config.yaml
num_hidden_layers: 9
hidden_size: 320
num_attention_heads: 5
num_key_value_heads: 1
head_dim: 64
intermediate_size: 1280
vocab_size: 2048
hidden_act: "quick_gelu"
norm: "rmsnorm"
norm_place: "pre"
norm_eps: 1e-05
positions: "rope"
rope_theta: 1840.0
rope_fraction: 1.0
qk_norm: false
attn_scale: 0.125
bias: "none"
tie_word_embeddings: false
parallel_block: false
init: "normal"
init_std_qkv: 0.0435
init_std_o: 0.0103
init_std_up: 0.0435
init_std_down: 0.00513
optimizer: "adam_variant"
learning_rate: 0.00107
lr_mult_up: 0.81
beta1: 0.9
beta2: 0.99
lr_head: 0.00438
max_grad_norm: 0.5
warmup_steps: 405
schedule: "wsd"
decay_fraction: 0.689
decay_shape: "linear"
final_lr_fraction: 0.0
batch_tokens: [16384, 32768, 65536, 131072]
max_seq_len: 256
doc_mask: true
train_tokens: 189800000
max_steps: 4439
dataset: "wikipedia_en"
Each number is 128 + 24 x the weight over its row's rms, rounded and kept within 0 to 255. Layers, rows and columns count from 0. Numbers have three digits each. The size before them is the row's rms in percent of the matrix's.

# layer 6 attention query, 320x320, rms 0.0407, rows 7-42,71-106,135-169,199-233,262-297, columns 64-127
089:114118176137129123130106114071123150154099101134111124097134101136106161137135158113132106156092130120141138163144128147128147154157125113126119150077093116109082113180149121136121147122122099
111:106108094147123165108114112146141145124148137169131091137146144103106158129084155123163157170148128120107127144131143135163101124096155134162154150092136168168099121127126094143117112143135165
086:119092143123142145109147122115097146086123109098138159142094137143073116144152163132131153155127096133101150130125128102097120095156095110141196193148145121101148149149139159151163141141098153
099:129068151121135117118147108092106147101137155118121117112130099149146077137135146126138219130126121162083114146103121128142122106136103100151178119105132141109163142118122145124113101131106107
088:113107127146139122114120158107149122116116139122120073147098150062114132168129140126108149120129108143093141108123127131079131123092191133084110166151118104124142113140157109156076120151147127
087:163114111134147150125168165176135141116091108116107078129149156161147098150153104172113090110163147094121113120118110117138128157094108164105141112157095157145156171107108169163126136099139176
107:093088136125134096104113082086086139109105129131116133152127087129071120160159171113126150146140127175110162121164140166113149123137151112107129189130122119122099137175131160138105163147118125
094:126138126121123135162096124104131137120124156111130166090105117158149168123137138119102126121084100134143145158098112148146116148160141104113120105121123126122108133132115134145171128117157084
098:162140134126153176106109156164129142125139108135151069128122123109125113164093146144141122095141108144129113103122133146121105135129122135152115142107073134113128121123153130148138121114172163
089:136153135096111149162147166148124157118113121137145094119126142113120125125111132155140128101100143119116104115081124102103095148116169155115108145102140115133116138103115126154107135150082181
098:166142118149132103101155117132132112178064104132169158165151111121096146106178116140115100122107150121177133118119113112134142115177128138109097092165139104098132133118149175098122088134183125
148:153143127147109181136168136203131159157148099105108116145144157086136126114087126140153118126196144129140111088130128130137114132113113157135135111142130111154126162076130118147112125143101184
096:129101137109157101120105129078114098106097112148172153098113147149132109124125094132107148127118100124136110135122095136129117128129151110142110091102109122148130135180117121109131111149162087
096:124122163161129133095138161131127138117103107127138141125151112150095046109094138156135076109124149144141109123136143125074143152137160138139098139110104115154133133137122138177095101125133114
093:106148150128112153118116142124129123135140104113069130151158151124147142097115091123159093143123146120110140135145156138134142176128127133131122109129146116137102127122129096128126126108094120
086:104060103127173140124141196138123143141101085102157153145157176151122143156058094126116110144114137140130119122110145101106152151113149102159119122184177144144136090131120157159098151132157160
087:128115156108186106095142156111107109060134122111122126078097124138141114125117087116082130143097102132132120162135085125158155117161119096162127097124181143112151142141088144151101144132130153
081:108168119135085144132127096157104117163170155151124159164124135091172149119136150124174117121144121122106103112149151117134089114142142125110153143108130097129123099105142121122148128130072093
091:120128133086139138110123158114131134136114112115136160165137139098065114151104119094127131153089120136104115116110110134103146136111145090138090128123120153110131096172123129134085122140157144
083:112121132166146167132141121087090125136073126124094092109136109180132102129148102113103102134119177092133158177114137104140156107110098149174127135161181156118151142111103138119125151117151121
098:170163115149079070110157076139130134114130175131134084176127125111106096113121144153138127130165139117123157128167140110126122129126125132120130118078146114150120105163119131130111089137103103
087:157105156115136165120118097132133143128142130123128150088118113127142106137138130116131116127105122137095086150147091126127147157120116156120151129110122151120134119145136130110165127137108142
082:147138136148094092152122092112150165138163151160170164136114126145119129122128163147168150132138084083147143136149140136130095091142115114101126148145128119115156125115097093160142116097143099
083:123089126152153081113122141097136150135113162133107148147132111118121106146120135121097161117116119166116160129104138144167098112120102117124097150127107163110101125100141127145081077112194125
088:112110127208102126147079148110131125142153141155110100128105112119109137208125205108108148104127160134135147147162150138107133124112125122077099164152123133158082116130137091147109087156093102
129:107160158127080193097115100123144104107116128110140123128128147110127163160138134189120090133122129142106125115130134148162156122111117168099126146163149129127126144093145081121122112142132177
109:117136128143098158078120105130113088087102141064146154114159123132128137115117093145142098115146108127108128110121159145155133126098123126087128146158131130114129170093160123073116108105143184
119:107081155110176090157138123104131120123118172191090157130106093159148082105119120088103118120098128109123109142118130144108151114151093112109145125166092130104132091160097156166121127099149114
108:120130094146141083168099143100132114110124140168133110090126125134119168137155113080082130070117143120182130119106113117093134135147132102123070110143118102083137101132122159098110129129130120
109:147115120151111125126153120170103104134092105122122139140169097123152160124124137146128090101136153156161141102124139101127136124167108150145115092170105116132126140132170129086123123118131126
122:148166121128085133092126163120133114143155123066131090127133115083101147137101129175150089136136121123119133127131098120109083172097156124130081128117166117168140137118163083099111121150095139
117:109080116076129107159098142101152164099170145132117180130118122160092133114130124095138126106096084129121125142083137112095128124105138107137142146151109127109093103179136159191162166131135132
092:153144122169102096161090145121160095172114108124096084082123146107164219126113103107064125110124148110157149112102128105092183144146141115087092089160136123134138133114179115100100131152109092
109:100122139141114152161107108076130122070152148143112157064103098171121151132126149116089118117098119141138125138130107168139179117120126129104169140161132128050137145155128134151153138121129143
119:107120109116161082111107099099116103097123152150130177113100130118111131139139124089121125152092119118136147165136134134133140106186137069139105137120124134143122093190122128109135154106142090
083:132116148126147091131109080095132163111109134092140173141161090156126113096153148167112156113090166160132176139099123115132102139167111086139137147160131127134121167138085159139108131146160108
073:132157129180117131171132178132139138125115119128133127101071103148094137175121118172101102148144124165158114162119161152082115109136117121063116155054087129104113138119132126127145152102103102
069:137155134120151099116115110098119114089125127136154139086119151107144104137132135101101135143108117151120148141106157172149108099146132097141141130173150129130141132153124112154111129043164106
083:077114187158142103138155088142120177130132137152158126177133140093103105133101131102154080142112090139113144173138135186133091102163165103109146153140141099144138142142152124147112120168136136
083:128096170100135079141132105148128144167148123100119085130146087130154148101130114144169121118114123130131148108036101095189135128146126153159103102137121145141131158148135102116120117140159172
078:111130106073172089139091115128088098099153130127115101128154144128143118106093155160112148119143107090098175124120109087139163119161129168126128109165143128093144100129119121120140129116146126
080:139128162138075131153146105119122073162153109148141132106112110107143134100154103099173113109106163119159163132132111138176135147145143120111142087132161160101119106133134088130094091121137126
101:099143134148100110146140160130157189157113111127174160156094078124138092152125141104127052144135125132169136153123124135111085112132080120114135144146133081134119109152144135127132103113129132
090:151138109119086121106153098125138092105085139145103127153135149112089094089134136140159145170154118132064140129141145150123122154122101109153163153085087141189071182098113142123144168160111095
091:131143169121135115158121113108147126092152123109124079167114141128144117111100119098117164180134098147090149133143124140119122118114112151138115137082102130132089147078086118117119118169160126
117:176117129124139142137139119172122112155143099106102119144160110114140103155124165127097153147118121131117119090125138114144164125137119134167121108113109168199129128100095091109165130166119148
100:112148145134146114161149158148160155124148110133114091143164147132108116117137132140108192131118127129092160122101151124157108145119142113146119148120137141131132179136131116149114104132136119
099:172126118104159161123135111125103130164134120131116098102135197163123145083125160118119173136143146146112158083156141097155160127155161134146117112156107158147126120101116118126113156097119129
117:145146126160189066122127116154099103133062116144189134160179105112127133108128132166134102112096123113137179141155136085151108113157106115165130130142112124172157085136127106122164132102137072
119:110120155099145090173136152069132120107113118123133095121101090094146107141121126103080134137131149128070144166122140118126089128148106132143154146129129155105150104140116159133122146110098091
135:130129134150142132118115110153135170163121141118126114111169155118104129137096123116104111147145115107147131143111128125122123127126091138143106117161155173115112137114179144131099166083131134
120:149118122127155129140163150137119172127152113095125177138125171166124119135115117134088125130114154173140052083128103102106112200117123158147124132133142114151105132106113130113124133142095164
126:143109117114114122113120167132178118144114115087122122149124163108103148122113116149147148125150107112132149136092112144108148117123092112128137116153132126156108164131146115102048132143112143
136:091113088122193093128071130110102094132126192139143108149115138145127129156148101126145153123165120089119128185149100113138129101164140151111131165126130122114120113140143124109119137123105142
118:103090106102143155140131155123155137091135108099120187125117159151078132111107140144110111111119087133121095110121096153086181152126102098125156120149147106083075153153125151113116167155148131
152:115142125164155123154107119158126137125144087134122131113153144131107114090125118102099129113130132117113136110104121123144160131130085149186101119160119150169138102102137146114102132113135112
134:157145097150115125117112122158125134154167134153124135086115131144129195114108142143147132127108116116123152133088133109174119128169122114175152110155155140123114133149170117092127167099134097
129:110123159127108179128111123120165121142168095143148082146077121118150133133151150114142131136093103141137115132120108147105088104099134129088112132118107135123133128133149120148116124106163134
138:153109096140125141152115122139093138127167143093175166103120114138137166093126130139105149140108160153086119133143148118139154127130130152152171101095138144145138165160118091107137161091114089
138:156157130134134092141141099129149097149114121160038123164145124144145107136140110129141139131177139115113146108150143133116125136121151144137145123119120109137107147115091114142136108159122129
154:122130122097150096152137112149112103148127142128108102131159101129184124161139136124083120100141178166067147163151149119119170104178126132167140090158163157156170131132100135164133150106106103
061:127131141102153117167104152122118136134122099112103113092125099129162118126123113120102151114107121113103125120065122113124130135108121120167105098108126131113109103111159114099152154139097098
067:178138152083135145122119103094127136103122125129149153115102143109164129139089129145143162138132104163117130163111115104154111106084118107148132173146112124116113125083118094122094144141154115
065:092153116111137089128149119152070127101160095114134120122131148122110138132139133142110117150141159136096139151155128170105119166141128148100154147125124121115154158090155174128126161076124153
068:148115088125146168111127147138105159138109031141131095180170122131113146128108143125178105116136170141151120074161106105122138166112121147113128129125151105141116127123110160086130113142128136
081:125119092146157141124127108092127117093157130137171175114122122169119124154143121177121129207151099156109118143122111085089095141135104106168178165118145123100086170099162127184130129135091149
074:139102103074141127107147160137108147139123122070105099127144115134135134141183112119119151134120126078127134090129124039156149128113155138136116098113166126183158123127165111150161153182113128
067:100088098092099087135131083113120160118143110118092116163145159112158159136085139142148122151112141117127150095137121150147109167143164145125110147136102114119120143129134091104172192119080122
066:162164110121167143108078129107128152154130121135148124157166114161130123150104165129128135154127119061134117110130118067165115151126086116180125109135116119135134144117093116138165111113116142
076:104146128134131105136126105110147168135137147097127178159126149146099100177130126142126129183148093112163106158111151138083091114108138146140126150116120109117129155074108141114173186120111163
083:111127110122115114130123172168141156164139137141115140140123134136125141125119138126165085160135162159184151121138110163112139135136132134105093167118115138141149105129117157131120094199133145
086:163133104136096118151125137164129112133134129113150144120123129107146170130134120127139114128148171148137125107140164123126139100085148135143084105060155167118121121066134111097129100098104121
112:147100154107083124124095079122132127139120124144138163115101122117088110137132157098137125166101106123149115170144136094111149122168119081141150147088101149093117137155161120097140132133118109
104:105092156119155118113125124159124112090094147141176114128134134152124145165130103126172178138121117138104170182089123135150097147109092121121150132095127155165100114134124087107123121119172123
097:120125085174112134107119162100151124085184157113124115151090112113096125129127135155111096133140116171154163116168129158087108102142156136134157164157110101082142123112148164178132132166103178
100:113140144111156119155149135117122144049127150126158142160156111119122097124126132146126123098140099124108120108119119148120069097119086132148108131115135140139120151151122152178111158116137163
096:106124145124102168151150146121142098173132127132120113157104195123180125118131087140112146121147160115097113087105138121108146134128142151119102130122119101107128133110131132105102139117130134
110:125108152143147137123174180125131118119132107138119093144133127143151120113116092137111103118151174135149116097122151120144128138123106164155110121141147134143100159114095113160151115155118156
098:097157108129140092066113114100115202141134109113079140139144101107097124134147137122120136139154121166145152128151112118129114144125162145124161102172143068111109139171138151104090120164117119
098:123145093108110106132106098099134142111120121124135145067128097156117144132148175129165157152100135129144117146122160112172142121145126121121124134108102139102113153127099104146132146142114093
101:112141111164126149100158174143125158097140111111121126152125089149044153170063095098126088137106127122158081113099145123117061090157119106125076146113094139145091123123093157117137103127158150
097:143152116113108186126175157127134181142143114138089087147168169093138149128110164138138088125135160132127143115126131111113103160115131117160143116163145097141136124130105128180108135137109175
102:159146151109115136101087084121150087080074105155118118140073144106100119093119125165158120133131105159132138160121107160066135178155104084125171160112119118128136140109126113153129118153133125
163:146131104140157137146165145145145125157150112115102104154156171117156130104100116148139110095184174135137127086147120134144149132108122154131117084146149094144129165109114140148096137142117155
096:125118152164115116101097136153119092093087119152166161100074129175117112111143101082143150160107103133144119136162101135130149115132119107107131149076111142127095104147132116067150103113123087
087:162119138142207141111091140077116119113128127136121094107113120144140121133133106096100210100143154153114117149130157115113135168106118140165120121141185114130151134123113126140076137112123133
101:118140118177160116144088149172137118138130164137117121129147138089122149164130086109168145146186137135120132118133129147127106117135116141116158114137132107111138102115162140119121133103129141
096:152102146124162132120128122096109121126139123091122129113140174118114161081114108130080127091113150155113121103120131162125109205152139122155166125142121132119134140119119105125121161137151124
079:144080146141143138143133149151129117111143114135140141135130144129124121112122145076110113123087101141123140103141118163097148129111115092141128105153111168105135126123123133084037118098124125
074:112153073156122072089119142164101099186106149108124137116102149127124124169151112131131132159158131137133128174142112135132114105137137164078111124145118078145118146141149152143107159097139097
099:094105144127107112173175124125130122143102090128128114137180138114101133083135121153117102109140146079136064132104159162128120198099144139108112116099101140120105146118102109091119125129142166
090:125118168112098152127169109151076123094091115136139144130184113099133129133121119150134102108098149109074120152111123103162139131104094127185135118117097176147172099099098101112129131097142085
088:176129130110136149158126097089117139128175153174132171110111117147148161128161149109164136143106136142118129106135096102150149124135160124165160090125137135121136142160105109089122136099096089
088:148115139146068124157145151154152133146119084098114111134142137129133162137120153132140143141133122080160147131111104136144130093144151116103072095157106158127090161121127086132115108134172120
099:120132121152092064113130155142130135132166153148129187121118134132089113114133136160144118170155120149125155126109121158123112132129118176180128133136138119106090148163164095135138130123148079
086:141128178067159123126130119109137141170122132138151157163136116153129076154133115091097112090093136162090142096094119100148117129151115160168133123135132150129123125132134128165158108112121154
078:141079153119113144139159125136135133177110143150131092161166126117174153156121135107113158105124170158114161126123176105110161165126110145126141128147110126166161102109089139163116124097133108
071:150133132142125118111084151125114148118132152061079110118126139174129169139112155115143127131122144146126134157121099114135138161087120157112153123130124129155118136162142120123120128155136098
084:142141103104151108093113123154115123105152113115090125152122120131101101142115126107147100112121170140130154124154130158101097137101079159095132155139119087106135152105127163116149176148113150
074:094123111118120106149147136158173086127123141170129116149161149124074134123122115122162149079090116156153140145152139112131134108099136107124151153127141126098114110129133120167112102119128130
098:129163106132085156126174135108121158163107123085113101117114111104134114128143121143097108132134134117123139111143103132124138175135087133109094137161131107109146147085130146107143128129090149
093:142136102151098108152113084132109119136057109172142137097125110142117151112143150096119101114147136091113140138135105127129144106177117155129089118082089131107124109101151110131125118101138104
101:128133121145134107135134124116085150173127119118120109102143116149167100135141146111087122126147147116119121092141097091115096105143149137112097102145140104145184133115135120099153134119121126
101:122180114106118164128114133118126135132171129103111121135101117113112175091080162148172152156113110120156100128162141148158122154077161120129138164115116096079110135128137081127128139105102145
113:127159125158104118130112125135163114180089122096116137112127121114133134108147123136100101138123132117121144142142122117116152157144121117120108105121092123114115096120173132112127119121109086
097:097109111139081131146079108130148112120154136120115191105116138120120109076119172113152143161098107119163113152133124140129102136113128115135152140114075125098116122144136133133137128119119102
096:121121103133088157110093109139124105102111123060134123133129126120084135145097123125147111177123082096134104131140153169110166154103126115115149176104158124156109159167128121114140131168109173
067:153111148111129109133138105103115107141093115130115136101137103143161123138152160140152127089124122117126159125168138106121148163115143131111159114101113133089134098099130093142108088160116150
082:125080153119132164109125060174124163179159145136128205142129133104135160123102152141132082150096140134129131151073173133164129129149102114140147111173145168115120117145109067144141115124134126
080:099157130121142095131130147124144096098140158134124101141094120146141077137150091156153172103127134116101177094130099128074119100093183123126148173139118121110156102154136195103106120085156122
082:133125121132153114124172168135131169117116087081146109146146132122167110119085120170102175131133169129133124104107147135092105115134177115155145130135133116147135141121123131162100132122143082
083:142148109143145138092145132118139121122108082149095127137149098101139155104105143173134173097154119110113110113107108113114110096121138113177121108132128101124140108111138140130121134141080110
076:120131140094155148109144135122114169072144148110174102131140170139163116127133065121113134096147137127089137136094063129117122101111127127159129129149123121153118162112101153133110158089141120
113:150154127136139117175133140078157126114142170122113113122099110130113073134148115113129138103122107148129154129163114109084150101071144120097123131140134105119158117132128159133095104104166141
092:099126120105148133136126137138109110113110127111110139100124121125168133117136116138136145175132132099102116100146166158157135168090165151128140124117116144138151114132121082113144142186102110
104:129121159129150117119124108109101115082111110142131109095135127120131107125153138108123144117107092130122099123114148123089102118182110117164108161102079163142120176129123131121078085135123134
101:133129174165131110139136121139135131135158155122155119123147119091097123131151170141085142076150113130110094131104146093115096117131129157100103119117078148139145188112138135119139128134120141
096:146143127106105143109135140098144158117137144131132104114120138120110133108096131158143143103130113143133134134105062124119105160072133161119140126115148097128106138131145154105115146140124136
116:117124128123119130134148163150178127131176112103106107132138162118129135104061129126129170097162119156125118080131098113119118110121134114137121125123151120163143185105106161137078175145127160
117:146125102153158112104119096126089124147084141150160151127122086147143122167172120169119126166106119110132142170131115116190127108153120122113135151159131111092123091146127118120172133151119105
105:130114107123182116128113122144121113114082129130188121128139100107099105151157118151059135074108122148102118132192100137112156117138097134128150151150171133127153109134128154125154163149108163
097:121083104161126144165128113164147121157118124135145108144137134132129137106144111133163109116153175121116152159167130139097133105154146136093129107128171150139096126111124120149133180116119160
114:090156150165178112098116144156113127111129144116161135160114103142125095165130093140120143174134154149110153123113107102102093085156125136145070173139167109132129099112118152136125132132143151
105:130139165131148101094118161163109160138105127114138164152102106168110102149130140099106117116117138117136144134120112096113120147159091106132100143151111094134095102132152143135137098111142145
089:112091127140112128128125140139131113142140086124091122122141152118142164098137115136138134147126135093140093131121147148123114151125176166101122071126130136119135145125122130095080135174124144
096:118162146110155120130127146149136134124104099107133115157160126144075123113096145141137124121097097137124112116115079124086128170136130093139114155107127097129078104149132139154105144136128175
104:121123129149125119124123121112109149119112146131167075132119151139121102160127127106087154143103114133119131157127085105133115120122090143172078132158132155115099100139128138125109155078112141
098:145149105144112138121109171140087169144127123141108130148113133147130147145084173149091124117120116109112127111154099131127121119141128135161122108156123141126113103131084167158165160114055137
101:111132127134127082104136119168078132111095135118184101132151097124098117169176069188138150195132145148131185155113137126158050113123121176154155193118103091126172112137115113082181123125101121
094:146120130106127132158152141130117125122115115152105117139151152141195110040154161145136130076115151093116146116139106157110146149103180164118161073128137136145143160165102120147094134136114105
096:146117159085112146101131110102131130144098111152135151130143123127140135121139125134167130110103116103128114116114170128144126138098122113157123130123072149143146148137123087112142073145144107
086:133126120127134104145113092151130141138157124128124129144115135164126126136091095097092158146099107172127116085107133144126169124120109115220096092146127174151096113144113145139108115077129150
056:127182097105147120121169162114143116172139110098126159113145191136124181133100118196142133113126098107124122127142137127142116127109089105070113105090166121133130130157144138140137129180138141
066:135125042136132145109129131128113146140142111090126135084126165172116175140128129162123140127132119137119143172135116157139179165136104097089146090094135108132151139137101109170132165104104156
063:161099163136107074116131092177110100128109162156150109113125091131156089097117122104147148098124142157143196154140125140123145124132178105119138138158178105170122099111107106152131137121119078
063:145166150131124135109127145110136146105125129121091104093116126098153111129126090156137136108140131121129095152124122134105094153118142135124130136099136113156133147142142150104123109162076132
066:155138141137161149128151114145119093141090165127134125113158105129127089181119155161157124106122116108106147176149151081116099142103103152123145134119143141133129144147144135165144112128086080
067:098094154134127160093126138109127123142121117128124131131136138136119154150139149139147141122099131132100076124149112111124087202108080129112158108123143123117106103160136154145123108170123159
074:095162074089146170133147115101091118082136114113099086102083108152162160114140139147139110107082129116116116126108124118090082177067145117112145128150130139115135142135143155100163120089114158
066:142136141136130170126103155099146101197138136141121171115132109160122161184128119119142103105170114117110082140157126094123172163155103135127103110087121092133143110144132102122173105159096125
069:115136127134105147178121141128137068157124114123115153118106085150145146137127134073119082153129161094141129095146152096101174129111155113120089109173155112124149156114158141098141119131125146
073:118141126100134115131141145099084119132161156079111128108093141135131123123109110145123147156105128163131142123130132144153154124118130132081135129110127079146160088127107098140115113126097164
103:103126128154110124130090138127104163100131134131125166109114136133120143145128103111121138108128120156141089162075151143124102075109106122172165157120162100172102117136129146153131150148142131
110:139131142123150109115069142095151140126172166125120174115093102141100136153148157109118147145097112163096112173131103099088137140150146052127151196164096092103170110178121086102116121113129117
109:140115130118093124141160165118127131111113115171159151108121141134141129116116115136187135082142149148163145138104152133165106115127114119134151181116156118164086128122149172136118155132167114
106:144156105169114130096096136128123140096139167148126148134109095131096123161123177132150138188121078151117134127146134128081075101116165125142129178105115143083113114131169131165130129128122140
115:127136111085112091178143108117099118098120126128109121127170133114115140109132137121124141075109098111128116110103137121133142146074134145159124118117110122103119170126119111145145123122104138
099:127142129122097148106139145146171087178091104147121097152144190112119134147109100106144122094161131090113120112098159157114154130115152176124120093049135140128088112092147169145128099129120130
119:153127161124099105145195092143106146128100084146156134107174123126150096110098125139110110124135120082144096073100122140177137140123133111158128078107102128178102182135124134141155124102130104
108:149159124149128155139089122111112185133169162165131168122108092118116144171113166123130147150107112181141141135127143118134095124122144115132137145141134130096124074160155103103109153145142115
132:140126132142191118118099104099129128108157134117148170094125117166116135112183117087087098146124087127097104120155096123117154168124125082170115143156103121107146149157110119101143099108125125
115:137131156160134125088114109132160150110160096102085169143132130150092137138093120093178166149123066134164083063123119150117116149090133144111145128098087079155139147126126114078119131131165131
120:141106112111128177138155133139142137148154118126103104144149142161161146118114117098083119128122146127138127109097121095136149140105127155146107076100147154141144142099125121090156124142081131
102:115130136148145098137114125132177108122107109102136122106145113086119123133132100166096163164132088134114172095148134143104085139108157105116130118132170164137167154124117139164131081127145135
141:189105098150121183127167133161119129150120078143126116136176186130147152092085125133123123110179172132136139089142125134173161131137132163154137093123144142153114149068131149149125167133113142
101:133133157196154093112102139114092077121102088079166124121146106157108107144138107159128114156107105151140141139205115130162156154193110098139129141121159135143153105157123134092123115133094130
112:166131149095143121154117161120145136096133116141108126125134130127159116165093121149074131108136130116120155154117147109147118142144104098129126115114146166137145108108124110177135166120098153
129:145128128152162133130126121145108145134092130130159127103146164141094130105106100107106141089119141137120187141106155156157193126144083136185126110155149174132100119136155156146116139133102128
122:075137151130150153129147166130132143102102117047125138116093119149129122127131063122127121114084162165128086101112089117130146146139112159154105176098129137130111140117116129147055118129124148
107:119110130099152144102098171081129113137126088112128151104114115131114181116122117136145157123110114108151119126102122179147117163117086116140156120127125113124091153159153116110116097107114102
104:093133114154176077126112130161118131105121128117123116146086147138133082108133091102153132100128171099134139183175106112158146126130116178112086133107101169112107115113110110127119104121115120
104:130121132084107147130145186179148141152084052104090140130161138146077124100127105140157145126109128124138109095108126155109136180177127137127110136063102134108103124148151147116116148106148145
114:114180124150143118171105122129102118143136099116135110085143114100123135136118117134111165089122150121132109148082124128113118140091110169187095128135132142138117099125117145130166124126171141
112:162145129127133122123106116154128099142163130126195148122118146142104179126135161141134116154125126121130161150117089103149136153150113108185135172159119155105121107119144109124124163109121112
128:108118111148133148147141119075105109135167117115137094157127116152138129136151150133141111135134125136139121138140108119114124137088105147140166141166102092124139119110123086123151155135113148
110:188115129158143153137101169164177114122143115107108138134109125147145145133118089154125136120119130145128123115161112156100123174133135133124135111093167138086127157126122140132122157152130140
113:112120134124122132149137113103152121152123127158078125139152124124158152159163078134103141099128138099162114110108155134108116116122125140109129112128134072127154165123109140111130116136115127
125:114121130099125107143137114115143101148131146169118097150148135107184103160144130109069150090175133124060118155152166136093112150113123142140112095134129128133113139123107131150138138138092115
108:162164148116106188119097111091148113099105097125099101117139101110129166130130112133130116112131118137111102140134173176150163153109097174084118162147117110092119140127157159113119131136111159
086:197117126091152137125115121134144125085126151115162126143166147127134166136079119130145130123129146164127158153116137115145130106099136145138110094136118142090128171112140131115137142102113138
093:090082118142149109165144124153145133137156175134132125146121156149084091090114115142140106107135122151152128154150132114105110092159119092099128134152141139156144102130119133137129100067156097
112:097148131175133117117118106116130106188115130117097126098133088100132143132165110101052137106111124103115140117118131101080125143124134109119071111106115115096136108137134114118155103151140109
093:148116174104109111083134113105124159106115103113144144126139115178121117125139107130113111109142108097127121111121092132148136110133096142151116160130109115112133180154135124117153121100145132
114:135134143088128151102124160137127093131139115109157105121139122107129142153135139176147126121132138123127111140129132125162101105102158151121103171122118141141161107128127093135103141175072155
101:125147137145172133155087131143144160097121193133081157079090132102128105109122149096150147109103120124104110150150181106113145133111145100109105169123097111143090106122138116113159117122175088
116:107146136124103118134112103129133091186118111104116095131145128080158172135171119124068117126140160108129163108134130112134148125130159147128092109083146131102141122128136121088136120168121132
100:099134118115147154154066139095150147072152168114120128095102108124098150146169167104137161144080069138130126149196096128126130130114130127116156153148135106086144090155109088124173138126121166
096:117153112134151128160077122120108117098130165140093151120123133116118089142133134148166107167114102115112090143141149127107143136133170098087109188160142154099116122153122076116098106193080101
# layer 6 attention key, 64x320, rms 0.0396, rows 6-41, columns 64-127
086:145141127110125173144179102127169102117127107153129110112135122098126127104153133122116087133160189130147156150120162128177086109136151146118157165132079128154124156144164139148120113126132150
103:094143063146137099094144143176073098168085112138135107156130150173142136143124109141118141110086160116152166127112141130154145140136112146101066092131134125124159087108113154120097109113170132
094:150141118134115150127133135119144090141165126142148149127106107092160162080121126118107090133129146133160133100115130097130108108115136110109118119131097107155142153181138122113097111113128150
074:121086118142112144105166148095114115160046081149141134129147163163121169135112170115124167100143133132129129132128152124133143153142104124127139130161171138120117098140125178108101124121153143
078:156134138181133145107124116112146160128146138165115117170133110113117130154116171148181138154155140103173141117152114146101110145141120103159163153173133147124099107144128145150150158139125087
099:165125117138154126073124133112136154110147146105121143140112142092127102163112168170131124133154135159118105138151125116122114123150104127127126139164164122145130155130110130130119144098150139
069:100132185134170152124101160119159117131139120134092142089106103115081130157109132122157170142160108189089102133158109141109095162114104122113134128120180146124092124107126185171153170141123144
106:090148154091087132087156141118054093145062118144160144156100152132148146135160111111140100109127150117110159168149116110123165147198124093135126128129142097141104116150148146109117138113104096
077:120108128127133145154136121186188114123130107125155103139144159148157148110129071136129156073122140112155183149110159152123167097130098116112126103126106123106168052093126137138077083133119111
086:097139189161135140124166133140126105112129095125142162141160162135073135111121141135108152160122143111100110148157101138133106150137122122111161109147173089079156135096129107110120151135158158
076:113117072128121136140150130090161125103146183090133127126084131113105135124113099097163125115147136101079134122146097113130145123115147156123157112120181119125132178110091135120133155123106166
107:132099087139151164156108131099116136154113115092137112113137134149137104126099105148153134142098180125112134123169127129138142084069121126157149100110182141135166126095111100122109105126102169
072:120135134137157115114131136113131127105163143130144135133128126120084117165150153135142134110177094106067113137189109130121111137120108121138194135171157107132115185091144141129151178133092137
075:192127109140131151146166162117161129132076133109093135159207117084137100118132138149100147124103110174116128110119146117143132160100122167143133095124127141159115114127148141161069107134117128
113:115123125099174109180122145120088126161105143190119115112124151125183099140115115120150154117127160176099122135119107126128152113133118137146133142119096128136101145137128151150099104124166091
127:106157152129156128107140084177102119108074144101158115134127162114111112122099089141089113153141125096134129164108151113119123112161129137103086175129105129140111154143140143143100132098152123
126:141134118155129128138139115125126145228155131135129160110124135184120102184126145092114112180154170132156112094132134105116109142155130127151111116091132148113072159111111120100139128085121117
111:153137118171093121126134123137187171119111124073078134108160139103122146121115123138140152140128127163161163129114152109119111139119147150115135112118119118161102164132114118174098092133165140
101:109154128144143109106095104161125115094126128123160107148127161146116097097120083142126138122153073095132184132117110150112108105136143129122144160151099101131120151124119123077111157118137123
107:177098142141091128094122115118148135084142160095098169122111115138101131136115130160132121157128089122115112078081133151116123140103157129117121148140138132183116149165099115106114177169110120
117:135115130149142115112159109168113202149135120154132138143133176141116133084079156153118119116117088120143115102116134097150145138140157146112078128149084124138141108092152146154124105142166143
114:119185086130116130123121164145156127159094138115099157111155097139120161133119152160112134119105095133153151101131110105139168111070108125110117092160136142157116107103170104127145105092124128
114:125130167129116120126142142122189107150181133118105090152143121073126122177118195128130137152114088163088122136149128099115108142124160131132145136150123135087178137121176149149136147144110122
115:114175160098149103116097070114062116147162134093147134115141121138166143073171121151107126136121099178097164105157124099194152077143152103139149142138137147160164130140133089113126150118098145
109:132119114118088122146145118099153123149142143108121099126123140093132146114123124084186112140143103095132100096119120131108097100144109078156117147105116129124136141130105122169146140170093121
122:137137068106136114096158102121140168136156167135120121115102147140176115147185132136115093131141178128086130147155108056172172124151132115136137090162141122143163142138148176146110141125110134
090:094140115119130127129104151082102125130120158169092128123104100107125142188155147135113126114101139144112121141131109093159123118142182129097114165118151164060127068108137117136158139169137145
076:109137175157139113136110160087157119130130157121115126117115149106126129163143164153102116117133078126108102111132098110083131130140186142126119127100137171112126152145138142121153149168165107
077:169159142138115140095115108170158135151171122093123134158139186123120135098087086138125125162167103115129131108123151146092101141121128117149141104153087083146134159136122128116107077145105139
077:131134108156129115115152125144101065143119127169141145160147135151137132134118101095129122146079157135115120138098143148151128101134152162149105150088173159121120090160092126101130098121128082
090:140107123100147128141112130129135143109151102125167109130110098137144136088116131106134151116089140153165123121112107143134147107085137124111097126120095106135163139125096155116098137113166128
082:118154113087130124136127145095099132115114201129129140118071070110174080122154158110123131116109159147127152131116124143130131108146142136108153147057101162142125143121135112119145123131156090
097:146126089163087091116153101173127053158107128150128138146136177143099096141159122110110115122152147098122138141164149095119136121138129113126123087142156141132111125128116143096107129106136098
065:085105120107158105147105171126120141113133124103181103104141108150109127147151080132126126104087142134111111141144121141146130093109160142142108159058112124137125117096092138134106102099126120
083:125136134115140086126121128159081169156072157108113114134137178106113121182151130143122130149098165104124155143118134123120134154120141112107111122122132129113120073137133117121137115126131106
091:081132123165130112092150130135083171161115123136121139150117126171125120145154098140135108157101152124150201131143143137069114157157142116154124123148140087128096115169133176118123128115113102